Weights of a small transformer language model.
Training: a variant of Adam for these matrices, 7770 steps.
Each number is 128 + 24 x the weight over its row's rms, rounded and kept within 0 to 255. Layers, rows and columns count from 0. Numbers have three digits each. The size before them is the row's rms in percent of the matrix's.

# layer 6 MLP down (transposed), 640x160, rms 0.11, rows 125-168, columns 0-159
089:109102158143095107089148087115141094138147135139144131146122124113160138102119100136108118142118102131091194101155130188131116144130140104160091096130136118144138124113136123131171109112095103131126079168145143084150124072129191124106120136148100136105144127121117146140125108129140106146151145127136157120142112131150160120122120133155106117102188121125152138113112143126111120122146085092146120124137137120125085163182133151151084140101170118076120135139184133117104150108188118
089:146119131135085106147147168141144119134134114107101148132118094123103128120182113081177130141103110154116119144170140137135125146127137103154164091113170101084153116105083116121149131066093116101124129152118141155108147158136136105155128134152107080118125133114142143155117121087112145145187144139103133119153104122108146103116105116063115117170123134104154148111138109131125150132099197139137184149173118116140151127113135116139116097167125129134100116071110124161129144144151117
099:127143145171132138111128122112147104142142135105124120146106117082131111121128157128084168142087143106148136136178082116119118096116163157148149132124134110111083095168127155196161145093143147137136133141111116120120137116131150148135104121121105128125170185133154074134089115140115122153106116094108106130104136141148120113101112132134158121130098142118147181109114129154110106124131136134099105133108147163124129132118211130087118080184154117145091145149077101139114126155105127
103:140150085118129164119179123135132118130071121160119132109088152144167113125130156127132100122135132140138182131163065126149092131108105125178145143121147100118109156127146096130112131160171108087100161131130130099162115129108159101112140142158146080071130170108145112129130135148145120114129111125106143163118150131136126108104143124137111166125075139114110111139125128173136149142161105130095140091120136163144108118058104115105100139103181110127125153107102156137125124123119170
104:149119093107126194088154128135132178134120095100115154110138181098109118119144148145171155148128137117115147102118128107160100185131137100117101152126144121116140156132167086133093115126165111120120085131161141098110149148164127114105155137138098182121194109092124149084121096144130113139122115143127115154115128152095100137096143131115126147158138151147077128116135148166136131119115128120142117126111159158135102137139114091089133150150151120151143094167107073130132093117128097
099:166122155122149118145128114107107135162169076157164138097160129090151096102145103095154091105137100145106139134110122126125100138133124152129101136114103115154121095119111123144134108126031161117120108137089134117087111142145141136162135127173157160141134209100087121138111139124135120121145110123095118134103133131152121147118124153141106125116062152164136128118093092102161132117125148149147111128143149152124107133146141124128180124140102134120143150139121099172178117133160105
086:131128140130130121125124119131124109203118128178137141139152139131117106164149118175150187103102107147114100132111083119086102158123138132128085138135104115098127091138129158128122159111176107127096151141107128099127154128114123131116165142109115120081147129095114128151139167106141159099126136124161085087091122119141132156121099072152128113140141146099142132089147150133085098098156122139101152128114139148137109155130087193127110150128102170118102151134121130112148123122156191
100:118200128143117138105116137131119101113126141151086135125126109126113125157108106165158112078130149129182106122170152125113106122153091164129144170141151115117092127108165152124139142124134122100091173098137155176103154137059114135109139099126112095135122085074174123124114099107122138149128153121150097133133191156108130130103122115126126126150137139130133111095137123108106117111090150167141119152123152090152116137145144080112170096166163106123146145127134168122138117104143122
102:085119138125140143132104124114146111112129176136154143129159132110127146133156132093110147120103150149167110184143148138125163111129116183138088165140125140190151140115090141157137112122131142081120164154098117104154124127131136120130080125116151118170124110160102156109067102129146081104117122133119147130154113110169097149089118116158138136091107123098138166155158113141125104140144120132109102100106117117163119101102148107061135090105109107119124153171133156147146079123136139
108:160104101111088092113143144151131127134116138124074141085115128133134152144113136107162132134147149163136146121110105139141103162106131140131121122141113101169161135161121190122120139129094142107180156124109086143167137109125136129138137127088129154113116146126115190143156137149159152134143173165108130121114111073111109121126103107101120142118090123083159167156127165111091116077093156123115128122107180104103132139164103131101106132121152104087139142118158122135113083097146097
082:146119112133103140162120086117136106134120086138128154125126139178142124159101085148130132150135140099181116107123103136123129139103161089131128185137186134104142135101114117130089111104132177102117162181127055142093096087123143162123163115153120123138177135157095117121159115154132167146110145099146152102121129124133108113145142111167096141095120113143115112144150152133119136125103135169191131126132116125120089121165145130113151128088099137113137110129113083129159142115094118
110:158148115123122120142123136133121164137085122133107110125088137148159141090144102132132091115166176097095145146112148144096149171135092110137096145147113130119111119153125124144150116136100070174181154117110112143132118181142148089179076137094133153103106122145138153140133154121154182111120120149164096140130139117135136084121136103133086110104101115140166125092152152114111080105140134097142131135087098135101114181144116110141120138113125132150114160145163117127177109109144116
102:172125103125092101144162166172102148121095121113143098154157166100157110148124123133143194197116128112147130113109097160138085155182120090116118160164121156124164128131095123139128138183127142107104109096105127094135128153113134144156151084114167133133080112130140127089136079097122086109133121153160116162135133118102153162132144129076126133161138097140113132134094119145119089135120121117132101084139143108131120139153135125116121121165138134102156110137130119143116143134094138
094:173127152102084081076160127140150141133107138191142089124120143152108122148123151123106142113131144132118116103107103134107092136135124103106139129124125129119116114118154122088153115104146178152147123124125141123107081117112121113139105092115176104148105165146160095096119120099129128146134176105102156116141150109147130177172147081124139102186139134150163145104143112069156125096113150122116163161115132123163111146140138124080132084145129135168142120122158089135143142161105137
098:144134101154121135132137117162147143124097096118099101098120137119132146146123155103133146094125117119127149119108091151144099105106090108141203127117147158124086144086142160128158138092186128102124132088147128150107158139144118112126114114150160140124069132057094167124146122178133129083128139138112119122126184126131129138132125127129121108157122106144118171124120160126115108092067138150154119131111102083192097145116110146146132164093128131157140149131136141104137162118151133
104:108099126096141147101110136145102150167143160136110092133125136174153096135061139110139158140063153108159145100163091135117043169096157120148140077126134105146152129124147102103108137144160139139084133153143130085148162078157148151111112130110132159142138104102130111141125174123148144149124109145128139100127113113117141117080118111140164154086113120117119160132149134128159162146132113128128126142127153107144131119154117104108122122145104147131110103126156192117117115131111109
083:140146146136071138156157145147166121109096126142156173148121143126151136077128125170121091139139098131117136081134148140158125127120127122132111108093107119115113140140082117143112147108102082133138144177108166136141107090142151112166127093110114108152183124153136104146100152151126114121096078131113115164127150135169100117146129158155118168130127132117130086126126125094141123139177096085132137170131111139110081152102114183142134120120165135133111079126121105082092145108139131
108:133129141149103124099114123146175125130132117120168093142138172111082142157105127143106156135136115126145136138153083142117117134138101096154167171106121123145108122121128140126123104137131142110116167147159095141112084131088104128146084143142120165117140115119177174120112090079128128132163162097106178083149130121157093149106129086132142099124111112162111131119095167117135112111138094116080176160135126146143150152145103100087085134126168132137123110129140106086183129150117142
100:122112133117101140102118126103087133125111139169130148138117184139135148142161149114155192166140156118089159094114166131091130129131099144108097115140113132135162132165128113077171148174104131111106100189094102122103142134097094157162147081137126130104099151109122142122088155113142140148101123150138123082117089106137160126158119146156118079154112165103164138122105098118137126111133137115149154108102170168149161118129136089149107138109127145105131149130118128092147124117112137
106:116121180119117128131167125140144089108159075110134124121160117085151150141138143109153171111115111136172116158153085107144109141110166157161133119127119131112120135088131107124117114138120129110117134152123099133117100089158133115140121103143115082089127117141116131183138090082119113143140144106117149109122126122165146165090086102190105144113149122135109130148098149152094125125131082145183110108154119122143132120146130130183124124160153090134112177114115120131165156095144181
110:097164133103097120136158168157122119125132136159105126089119092089063143104128121076123145147092124131162145140132114114132160131170179135166127140108119126148096127106121156152156114164130151142148095114117138126109114130110141139117090134140116150079129094132118156149116121127160131138128153177095139160123115111152168099078042102133127138129135147120134156110122147093121127148131072114148138128098098109118105123151114115135122126117141172139126147134153102102107144161191144
094:122096107092144114136106147105111129136110131114137140127144152165158149124115134094129144162127102148079151160118092140122143151130112148137151142112112112159170119124145136160144117096114201156117096089118094099115089137175146122126101082128160113162128154130141134112121157133095133110148127135088156143126090101120109115135119136109091125102148111181153137115105148104123136130206117118134133164143155106122134136137082104141143153138102143146114137062114100170119085120172159
086:111132126145156116113164120112135134135118108116161124092078166119129107153195130136130140169111178116031106155151131125148110112112129143148127127169134131084142094142155085110154124152125132080095126138135094107111112113173155113158148110139124138110132131113114131127127155118132141130145174125103143115184166176114161111181092123122119134193149102091116132123099147129126115128089146109127111143080127118137122133135129136147103115124124122127140085160141128148121122152115098
094:098132137116156157173126131142111110123119175115082109148130103108149181138117109112129128168125093152080187118135075099195136124148124114138079144130110093140128127132134122130152125118128127149159136155091110127134153128120099129090136130126161102159124130155128098137114149129107149131134097127122135131108154105127117150162197156150134077112113139106113129119116174158136130156148135123105103121127128088093102096111109120102102111104119146151117075117142172154190104131149153
086:156139165133139175136129134188155085109172132172132096108131105137147165120128143103128120111122102154135113127155118105088103159155111162121077147116108166093120146133138117151128134118158089135114131145123124138136127113093120107134162114126140090147143083131135137153110101138186132114116133149136119110155113136132129131133152117126132152177161142108116095144113154091146155121124122090087143078141125157117075113106094130131120119110124142094118083113184172088096167124119173
099:087091110115093138103094114126103118149146115132128105094178139087103139106118116152152139151141118092116175139145126097148128124143153129075114148086153094139103151134094103099099132161105144081155142125145139087128121158148124158113107125096150087083142141123128128088118108122126137156121115165127127142124132117121139120137155171135127112138159106088140128173133109096130113145122097173144142102167179113092196102144129125134099121121144156168140131127117139168175162153137124
101:091138141122143156113120153088140130121135088120138093108088153163109131125132118128129147137097121114101135101125183075090092146144126163146136142132151108098102139079131129141103121128095084119103123148132165150141093155117118118104181155098120134152187129144130161156187145093149115125157130137127115141134147111151118155114135145146094137108167160134123118125097144120121149139139087115138156128129125146175131141101110172134114138099150076152114087145087109121131165170077133
089:104117117134133149065115154143193115139127111119113157107131135136119124137127161152116097120158070122091132106154111110131120126104104156113126136119141132130161161082131140119149109136081122160102120158123172136118117142142179143141146155124121163111165090111097121168144168161156132145099156106116122134132138103119110078134122121175150139080161174140168102137118125118118097142143077124126123113119055161086137109089157126146132131132154106139113112110115133126132172149110132
106:145106150126112109129121119153142126091170169150103136084113116130116129094120123069147120144084108124096130152156090150065163133119148157133116111129121096165153136135112121140135149128114143144132147127145078147121122110175144114098142145108124162142143123109100134129132102136109107179147130105140166132120115110110153084185147117124128153110113151128128171130082145088101150170118075133144137112113125113112132150154133139151156144075079177119153150151114147137121093117092165
096:118087139072133137130106162120128145165123109134150125153143121159123164174119130098165150131103150113198125103129132156092091090147112122109107146146092134178131116115141106121145102143142118114123107101154112111097153133135127167107117120139082133157151100132115079145137151119081069124117098106150135147099135091180114143115144156128132144167129159144111117141138117158099128125082088128104080121081146139155149142139136135110101152160131144137118142173140142158137139108088112
101:122123106111135075093128146129117100134154127142156124106109099113118126114154162137171159141115166100000164121154134147109139095100105156156143133153090147150141151144139122089170133131136141128112135178135158098081091111152148120129103124146142156132129135123101080124105131159135118112106134129135119124125122140096113105136123118107131129137134141131112144127099102103151144144131100162157116128123129109100149108128145114122152115138139139126140117164149179127139124095143161
096:110062122115141162117148088141128093126102128124188123123134157113097128144133153139111145123101120128147130111101165114148107152110086139140100156154092114155125108150109122123170149066105132109115146149158119178136114099119149120158080075112121091089083103135156129111138125156159118106161132100129108136123135119159133105131140109128138151138117130142162116113142130140112117116107111141167119172151168079103157161158134119133136134109139134131113154123161107095102077132174179
136:122105097140065153129115097151130106197152124116102108124136097129123128104126132115103132108138117125185139099114129118106157154149135141150085138143125151101101106132111143155152136107110132110121144125166144102150130059128129076112155146135190121155092129120091101197105162118161167127129176177111132144114142141081130165114126146128100144159139152137135123091143102169119109144105179119147111150137104125123108103107105127124118120115145129096166129109118135120144147128152130
110:120112142107092109140131141077118133061121118113125141126144122097109103124210141098100138105146092153176132148116119099136124151125122188163120134142130137172083101116127148138133107128136146118082118133154095118146169131149142119129076147143124156110154093135141145122122139107142104134148091161157115114107145129105142108115107127080110069123154118115139154150124128154109093157103126150122120132149160108158084129173134132110124122128118128113122150155107197156156113135158102
108:117112105122090115131124147104095133121131109128138136114106088122164128144113150111100163148172131147155159096135109123160098128117119145128175154129122162177068097125168120122147145151102106107107125130131136110136172120144122148131097148108131119102118134085150126135167105171169128126092160114105136120098110156132127131130109089119142113138143122117094153093159143092142142139057130113106127156097176128113137126121132098082149157125102160160103127082163138203107156131134131
102:144152144118076113179161155169156153162132108111127090096138104139088105129131137170148091133107142130119139095133151096127128149093128139112148129104106118172129103141143114141128110122122116127110151055128162123095104141147168110157113090153125138120097167122115108146106131140135146138141153181134107130097105158115138113109187143101138102142120123102113107111083147150093149115149107129140148105156142128159101093121135123111120126134149115149123188115106070130188135161118140
118:128109139163163135139140118117142110142128200115136101162150165126153135144126088097145118110126113104086148161073125109105124154155142125133102141123120134116128100173144118103103127076133106077153126094110127167105134129115140175111119133114140135139137152104089076123124096140138125111139147124174119145133149130150119102113102105140153120150138101128163123162149115111123125059133135116111138069127078133137115096132110124114094133134104175137112131132138148162182199138138146
116:121137150133078146142118136137141117115165154092105095160094164109123115119128153126121121138131143141147105096084108101111120116129126156130134123144176138127130124105109124134118126145092137107153082063100150149141134134185111140120130133107111135102128153118120127126121196151090136135073148160104128116135141127135121161121108123110076141110142125153089147150099136152142150143125093140176113098135134135195134190166129090091124109149099122113120127116082133180124115154101168
104:098146130120136139122141139156163155167099144103130132134138169119158127096100129150139128140087168120107142112135153146071133147148164145107134120085102087137090133098145145120120145117136069153114101138072147105137138167115127131185110094110115133108154136104169112132130122075167153160133128145129135075136106114111115150123069125141124094122148097139137150097111105147115135144095145105170129124110123123110156168149154146093194129113156114121086169115122127136136143140111115
086:143133109118135124159170134114142140111125081136122092143145144120095155167090135137153112133086132124148119102104139145139135099136135131114147128099154150141158106175108117127156126140121110152101138104088119109133155093149082144134149126138136133133120099134137147126174140134135083138084111141160123127125060119130137074109148127131132095162133090111129148145122059112134177174165100152104145132159125127110126144159124108104141184129190150138176105099135129111139108135145071
115:149117110096124162120157077123163093120093118100130089130157078154144165158116147137138137168159103090140114110126135131117089082139120158104121153100148110129095137090148152124133114148125135127151143125160141110130114122082146140128161105112141111165152142115125153100113107096111140112120124171154152104142097111067137139139153149137164129111146100120100118176147130105169108127111146117110159102170101108127132137136132156067099138121158126163086193140145144136151159137111132
102:130110115137151118133148134145114139113105165098108122172114139113115123135137170132137114155142133134065140174124100121177113133146118126141126168086091130157144098099073158133103109130125149069136147128139138129137101123130101129114116104116164162136162109112103175093142117123110154151131139155166118144192082133115112119155121134134113124144117120080109127128114146101186084122147171085104154116074128124130142120126109165088106099181123132145164129139153129154122119104125136
110:136181134098128144151153117122132123129125115153153117130120135134157135140114102170127152147119170108071148138128144101121123130128144120129174097107165090181161136118120146140105091108169089110156101123130116090145128137128127111156169138116076144143125130131139098116160126102134151132131159105162145161146132098123092111160104129087148087128105078117120075125130120122135139135170131126122145081121081099089088173138106113129135098156158155141144127131145092097185100154136142
096:114138128159124098147140183140160115135146130152125153117130166125137121134119143119108120099089116157108130152131104153166095132118137148131084137105158105081119121134123165114118112140132125116175163128118126169132134098129165137156154092134136098132127100158154144124093130129066148090170110109139137111120160109128112097157110087097102105177130121082173135101095141115166093101140108087147119109144085153142117177098151152141132126127094154111113168106127157163123168129098146
# layer 6 MLP up, 640x160, rms 0.121, rows 126-169, columns 0-159
095:119140113088199126161151133195129173131091137119119080134150158068146174144117110117119150108118130101135147115077138122156137093140166107158102148125085129141095127146153159100110102185167143131152099108109116094128106111085133123104149129144158125109144123135141087107131111161152126113097138149105105148126106123105158125141131159120135138143105099121164126111102140118114098131094083162123126105129129091119122106149164166128122149122098115160127133159138121098111124089143133
103:134095181156150124147139188175143156107124150099099118099130120120110122117104126115124075124115118119143154108103134107148144124103124111140128115118116146117155095166122145092121106158092164132156172106074128096163123116089137131133137134134173150122111096153124076154147123076139187149145162093129153132102124138127126131119147141112127124064151158108147080147141109126141130164108141130108141161115107121129093124143085175176136124107120130127139133149120138165129122094088123
102:148122120173130152128157157156108115140139142162138143118092139092156119099139138113085109083122150125146161143167084137128120178142058110122091160135103109121120131161146117120144105163144117137135111109096111135155128127085102133117112153090130114114133150181139145161080099131120131094132149147129154096129111124070132154104133089132118130112121167160152116112134167147086118132131115070117158088141130116127137106106092140150147149140137118117089150102135085143137106098174150
103:148134122133164123097104130167105101138130136105097135149129132123044122114111127132151122083169149135149134136145089142173139133131100090090146141126129118096100107154096147140095178147173174152131137126086166109203081141082127170147145110139127123109145147120178144116141118125127108099126147134105132165108136135111114145110129131109127126117118152156091146114093147137134126116143097145149141145131113098090131095165152117161128167134124115113138133124135094168077148116140147
100:125160166174112165174171128138121096127153123134120100111140159080134158097113129135080128110123096090140127128156115065103112161115100117143170150099112117126058108138127121132117167125119112188137131114127138139141152142105130117109134119123163117119109110154103115131108157148118142114133100140120114118139147092077140153115144152167101113120158116113140087113168120166116117144117153126130130122123175136131097130178158154104129099108113101145117137150126110071160184132155118
090:089131113147150137151124111094121159124107104129091134137141084103100161145138119101096135111105128106147152106136164158148180109146149130102178081117149133140100114103122123175073112161093113139147127107139131158113076101114130125120082106132120156136077127128146131160129099146094130158094090165144126172167113120130127125117114168129103129115101103097176145113100094159121142119100161122142094118148112100171137128136137131131134134118100130128141142106097147142112096110176081
097:097095182131113141109087174121138169136115122077116127151152128132080137111105118127083085149108124142155124105133170162142137110125142123122131103109101126092135123124107109141103150121143135099137139113112142094172116116146130107146103116096165155100113120168160112148144140115141093115104101167105149165149070129175103113117142185113121084126099144091111137157140119107161161171112153119142097118118132148118122122139152143173106121112087088089142138107112137125134139174133109
099:089099130099087180136135137155095097159131125122108115127090104131142125112066175099111118121116137164127149120129124107136133108133120115189118090109092102109157083146123150120133123092140136145117143139107135156126066113178118115067123155126151155158122122123153112120125164131139172159121105165110166122109108080160138165129080138139146129135062126112117162149159158140167108121125181118108116136109107136111124153132135142136162135143117125146156156131134105120122140130127129
109:130120105107118131121140111146104140102129158113120157145157136101151162121098151103083145136105073125135119086122153114152144128138079122147117133090105119141115137124179174125148131083134146104142147175108153139100125102106115110076122135112138147145079164143125145175103129113139130126120107142138114151099140114093113144127139163171099089111111210134145138148123102104124143118137136127139139155161118110144092128081131145109183136119150126075115145160172139132152127167101104
088:150117146147124111119109137140082138123122132065117122111132145081090171129119134132100140113139164134128117104131130127171139113112153085123134129098093118110112094141127165132135187126115184159156153077133106130165121140160137153098109124085119155099087152151157077115114121153131095119155163168129125161149147126110125154140094117197138145095128141147146098155107119144118132132166119125057128102143117138129087094139127128128161155142096123156121140137152110115107127123148109
110:138110129140124134195158120104144119082136128112110164137145168123118173126106107123136130117146104116128109083096112145149130110157130118143146121111099130140080130144171150126140103149115170106152146125123136154108162102079100152083133176129120100143087106146143098145153128106152116123091092118120107108052134108134150137120154209131138092117139147090110149110138131109122144156101154146147149116135110078121135167118119152079164111130142118120085144129125117123139142142140100
105:136163120136130154115126160101142141078131177079102130127114117095148116107093165120124151105136121121123140126130142124112146122127112147130131128106101121088119063125201134132108122129164110098134138128117116151128135088117097100105125166115110084092128125111143166182145156086160149112151154145116144142103128131154175109142127115148178111116116109113134112120087126149129110142150160108110147143107122126156130108094158171180137161140125125104081148143145124147125154101091065
105:080187105139145146142114132114125158144135142107117166110120173108121173139142135150125144117119158133139127143129109074166117133139119110175112140128126130126088158134167158166132134131125113198124170144125114130118143121094142124108164122124117121158161144135149146157159128125152106090135092141116099125074119087123143156100129079152138130113146128111091144104156147122122120136104160086102116140112138095104117144147107164078122094145112154122111136165098112104114158169125062
098:080096174131148139095045139107140149132177132105115126116125112132122123124136110093111139127165107160139139110104141156163122123125131169159110108107153120105135114088129133119131107154118133132154129117137112098167079134132133124105164159115150108064100125152151129154132149126137138103169193122095132141127081127176141129119162145092110107134113111115103133149104140127186086168149128108102129136178104125112138138137147160149134150119102086107133143123164125155147142119108103
105:124137122139135139135154178078079139103111154086097124171097126143150141089096171093112137136135107123137120126160113103169125144117108145148159170121160091129115083098151127123118182096149108134147131107113107167127114160119124107134130144099082107072137106140129094124116105120100136087125162152148138140098142124127150167135149132132168100118150134094112151131088113193135125128141166123110124102121145138095171127149154174126112106099137115118113152129112133123190127117134119
092:089137129120197096117146146141146129092122128108110168117146135080108165152133135156140141126117134125136157096137116049182137123149147102110051143159117122130108096156162113153137113164126170139135116148124175093124150092114119111125136110108138147141121116168126110124098136133152151105088120144142148103100101111082141139109108131158148151121111162121134192119112091108122128141095135117127143160157119071073116110123112153122137115152147129108133144111145117129111119134142104
102:123164115109155168091132166158120138137148163111113145120140126068120090109077136120081168094100169145177109113132132158192142105114144131120126133153091132167114103131159177132124135141138126116129133129120142132125099105094139165128142116087122135170109148109162124141165137132123112118110138117101175157094080121128092159119114129129125158088127184123102133155106142165126146122098111126168115111134083133118109095133130131152164151153084111126120131106125129134140085126131108
105:144120115175133146109098131160102108146129152076113133120174190167142136115134141098093127094073113117136140150117120131134122147103088099171171130117126117160107108104129101098103156144153146148110145118117134134156095149107142161125077161135156115073139141175151175102157117153144142127145146146127104137074120085125122108115137110107143137101156110111125157127138191136110115122118142141121114109156131086101160126161125168127135144131120087097139133129131108107161148148098146
108:125116107149148156143135150139145201091085122170122124125107116108165115074148141125142142141126146078140147094151102159148149126139120074153086118120146125095113144140162122113140146126170148150147159167126114118147125123122112126132113116110154098125121129113154162105086140162127079116075146151122142083128108094140118180118098142173124143102097134102128168091104119150114125121106110088131118137121116098144125113157140178180101091106135115098114140113109130096127124099143124
106:117157148179101149129143125118136170136148128132122179092149097085139106098136100141117106135124074123148137133117088130113144135095081116121131139108167103127132097151104145131137166130120117185139125127098114128179130153144106164100137111154192179175115127151129152126120147135108131130110127130143133150099120125111113127119113161151143081116173136139124136139136117121135115187132144078111136121131127130097145161122144154186140100136115144096085156107121106106110174127149075
099:128155109123111164104109099116094107139104142160112163138092131117068098107121115135138152076181138107132143136069131128128157109097120142106172143119124116093124129133139169108104147135145123133102111117134139141142124166139104178093077121128114140139148166146146149139134098133164115142121097105108136179128142126146106175121115076163153166121120145163113156140154153104158089127116138101128115126135132122125124145126106096137146112156126103081119152107150128151091153151198099
091:133114141108166139137159161165134130101132170148130086115150086128131163101113082123119123122137102122099155094114091084136125130134092118116150150059135091089114150132160142094144111128108121119210116084127134139129135148127125129093127116129141101169119136148157106160142142159131145099124089124132097142104113097160119151132160106136139098100118183120127141118158124139118118165147106136155114091184141113124134109144144098107160079152136131143110138141123131109145066143121131
098:150104125159152156130167191159155124126114132136095105175126150094125153117126146131103136124134098106119120099150121125162117110180118090133086064119111144105109109139117138097114109133195127088152113140122162110119114117124103132075114134106130134123118146141191148138076125143108098152112146157110154115080136109105149174110124120156132106104112149157151148122131138197140120125107121085147116127113097123129116093097130179107142156105120111125125121130121134123111165140154109
090:132106120176133136157108128114094119154063121148088156167108109115123156137098128140130122122120150108170117096113137104101140155138119117106122125133108139133118105129127115123129186106151175149135148099107165163113157143146132148114095122143105122092091128155129115143111146135099122170129127184134138174111126107134112200093153176133177128109092154061132144152114149141079134106100137130129092103134148128123102133156170110127167157106128087128108122134110134125106146104122121
106:098087129092117126132096130180128117145150113134114118107153184130131182079116121104072139130115093136126134133106115108142113126125140147108122124121136115118085139148173138129125154113153126131133121130096151107127129121124118170080166141137115105125123142166158164122126155157136161112133120132114099161120159120098130112083113148137092129138084121147148130133161113108123097145120143157180076137187149078100090094164151114123133125105127149086134136181177105129115156109156131
099:102134121137168135140136125145094175141089109122123102143137123113135175129126141125131142154146119164143141098117111143161119095119135121142109130132130091138095138143147160079144134135136145121156139142137119151145155159119133109046133114142123127122127096149110173158116083139125176104101077141133177083138089126075145124134143140122169081130144148141170131109138144135107100110093095105145140101118178073113101144158126148108128136103151117141087141148163096127162093121139107
091:156120144105094128182139110125106096132125117125098123130159115108132125085093133096108136097070170147141134155093120160123148157133099077121137128125093124113080107123135124147126170128158114140146150122116126173155120148101100118125073120138106083158073180114140184139147117153104106137118141162125115150132155122123092147125122126152106104113136132141151171099165140134121140095103175122080142126130123080135160118160171143124138109122106144133097140160132113119136128098162147
104:098146101145112156103150126127096114128168108151089135159141143125116140115113127118104136090118136101179122135130137146141123130105091120147121144124111134146089131109154119151140188162169139152113150111095132130117133105135102133111122142158110097162118128122134155122096125175148103139092115200095120115140126113132129194082144147158129151123097127136101164141143122088122122082070118131100158132151152080094152119156144161113110154128084103101134147148177111127139149112164152
100:151117127164146176139083139130106130137152167094099146124191122168144106134123154063101135101107138157135143104107072102149171103116088122140122119102140119118141131125138141130111123122123122113150110117116139146168121153081132121095126133106106079112128135148125079126152120140208145100102131138141161140111110144156138097122138121133136105109139134121133169156134113146111130105190105117125146138169108093101121149141125148166133146095099140117084145190129121131095122142138147
104:149099115138118167142089122147111113131126132153121102176168155121109104129125159109104069127137133122113133084136144136142108150144133065117136122145068128139077132137118139176104166140134135191144135143146134126131124106108086132121109108090134105140101146141166125149120150147114111105104089105099098131133142101112106133126135124181122149060110166142145111123141181140060123145108112126138114118160149091133144111103131137123128163141122133111093172148153133102158159134122135
098:128125179121211120139113108117174130111110141069124121115138150076093138125116126131123148124147135162136125131114144160148109105183157122128154113104141117178127146123125154133096126123121127122181100121126169085127131126141133101131157111121152150116108138118150112104200150113107095130136129150061133160078130158144117130128143151157157119094140124133117120145118117129135136153192111149119090134125128126130101089125174119132149126114105117123133131173127102082111147138110083
121:120120124100180153162142152134136130097102122154123136143150133102133150112106124150099108089116146128137126112082165144147119138173156138123150085112107131101108150145138127115125140129131122139152138139142096145136116140114129068136080115120161156114110136184144121152119138132127086109131121142074139160101101108153102165116175124117099083150099100107142139124154138128117100179119143110169085124102128134114145120177152120150180126101148118115110139126152121087171136072186107
104:106112106113106168124147160126106143150150121134080123174126124129107110106165123153071087147107131141145146108129121109126157135106188083145140093128081127108131115148118130169121109143159125124126174128142129126140091153119167097131094083083171147152088165143113139154126154159165085097100159148122121121153095073127115158108145135120124112120100148101145153132130097091140134146144132110084150126107140106097127109160132184121109086133142128133134153116116123162134141110150139
112:108092117104165147146134136095129127113120107131075173090132168079116148097102193110143112097109133132163153111115133102130142094139130086133188096142101138125118112114158195083104117100117158163124118132151180119129167121142115135101095109114084123107142137115133148138166152107135119140110133118111099150093117102122134132088126102130161124110157151145125172113152130106161113163117156108117138141122146086121111162173119138093145103149121126093129129115142119131142148148135097
104:095129141151126154127132202131153117115145136104139136120127118120141139132082117132126105118114126131118122113119100114140147128176088137160088088087126127106131094137162095141141133108121121162143175151123149139137099124114103109151113146117177120107139138154134147123119164103116146111135153129115165123103109101147131126121108100168106104119122147092128124067169147179139098167102119081128150163140111156127167080125138167191152095137139111122096143095114097065115123109109132
111:094157077118111179145117156133178131152133158120119094125111178123168141113114104141114056115133118149119109126118126106125138121154145102153115143125102105148138108158132167082135122119146137123157146137104129125129135150148130130127131122110169160133116124103136136191170128096169155151123101120094138180153124095101166113094160123123153084133131188118082135084109127128136129178115095099111119127113095089093135125127113144114119108125132128083111153119105135111132157120119091
113:119125135118175143088144134104160154115131179130113164151094090096142142158160113087149131122143115091133150144136085153143131107165112135159146116102126097110099130136156163098097147169128095091161109119143141158128136120132099161101114151104110130092150120143150161131173140103103165125128108155089128168109132121169141119091153096124159102118172117145104167091119145122129131157151113108135106097116132138137160146105138130136116129164116078112104154127160080099129137141148079
106:134105129140115133129076129165124096156089127127073100197132139109129148136107125096093112123135098111141151135179144151107148099100111120127140136117102117144144105111131113085112176178156161137159115087084135143126110112119122178114131191135107111092127137173124179138097173152106123145106114135125114153124145127119097134115118131169118132094134122165132110130116124148067118125158111108103143098196126110126131079117144129153159135142125115145138144124131133129125152138161126
088:138119161150110136140077134117161123143129134122124135147149133142146108106129115109087108130141140156157137149121153110131091154180128108159067102115152108159072107112174149130079146155144122099180079154123141125071142145104125118121139140097108117086120114153113161143138134134159162108155165096125129125117161155116113169114149140123131133112125134145107113095135177158096107108103136098143103124135139102133163078096162107132096119084143127132091130155142102154156149114120161
113:089179109144156114150125165134137145124126096105126115129175138105118138113128115113093133102142119144138112088116123097172130111125112149086127136149161110128050127133140162133114162127156134165142143109149114130129146171078133126164157135100108093109122116139130109147137119138152113124102165125115165153132127126071145107129152148116132134111086144113098138088157170157101084129123115136132135124121106125090131123168102205116103146074100090135119140110180127149152122118142118
108:100118155188117132132097098139124110108142134130107176085154173122150162059115165137083142107117119128126114084108130126132110138149075151145121138108127122139133138111153135153110141082114132091145159138079140147109095114118103156110109176119142128148108167136134171178127155111147147147152116152142118127104146093118139130110125148168100097095122130127103127160153133165088145113140146089099135092158097117163129103132132135163122083137119143145094146155101134119165150126107129
106:144163124154136126153117138167082140157109110134094145139165130110118135146108131098115142112116128114146131116111147134175089117108091104137108110077102119109081089106125158134129122188140128151151132112115128172135153153104073134089144107107149132142083106141173126152154096111125101198145120154115146127130128149173082122125110135168146112063134145120122173090155162117101144121119158116126118131113140150135107107120136149109118126111108162149122134155154086110169149144139128
096:114121138126148116116104122142129152136125119108125141150135141129161167137129109075130117106124173102135185119121142153129107148133123154225111113116130110178131160131123110150105108186118134156142144151119116162134094143101129133117149157120197093125141154100141134143102123086142135118126106149119158125105129101095107145113157151110138123093133149116141145123105146133138128153130095122109120102117107130153131065102164137129096123077083107148124136149164127129135128081061094
108:129105112105172146138117164168155170154075121131109127187151089113119154145111159145118109114094161068194171086127128152120125077145128130129090064130081138127137135125165136124110116130136131111130112167121177119163162130123097093114117162084141133112115103105132142193098120114126116136123104170111133101127130144134130119111146142124121122113158153142150118112120128129106134146138136113160089120086130125148126109118131151156116119093119140121107141111125134166153118084116112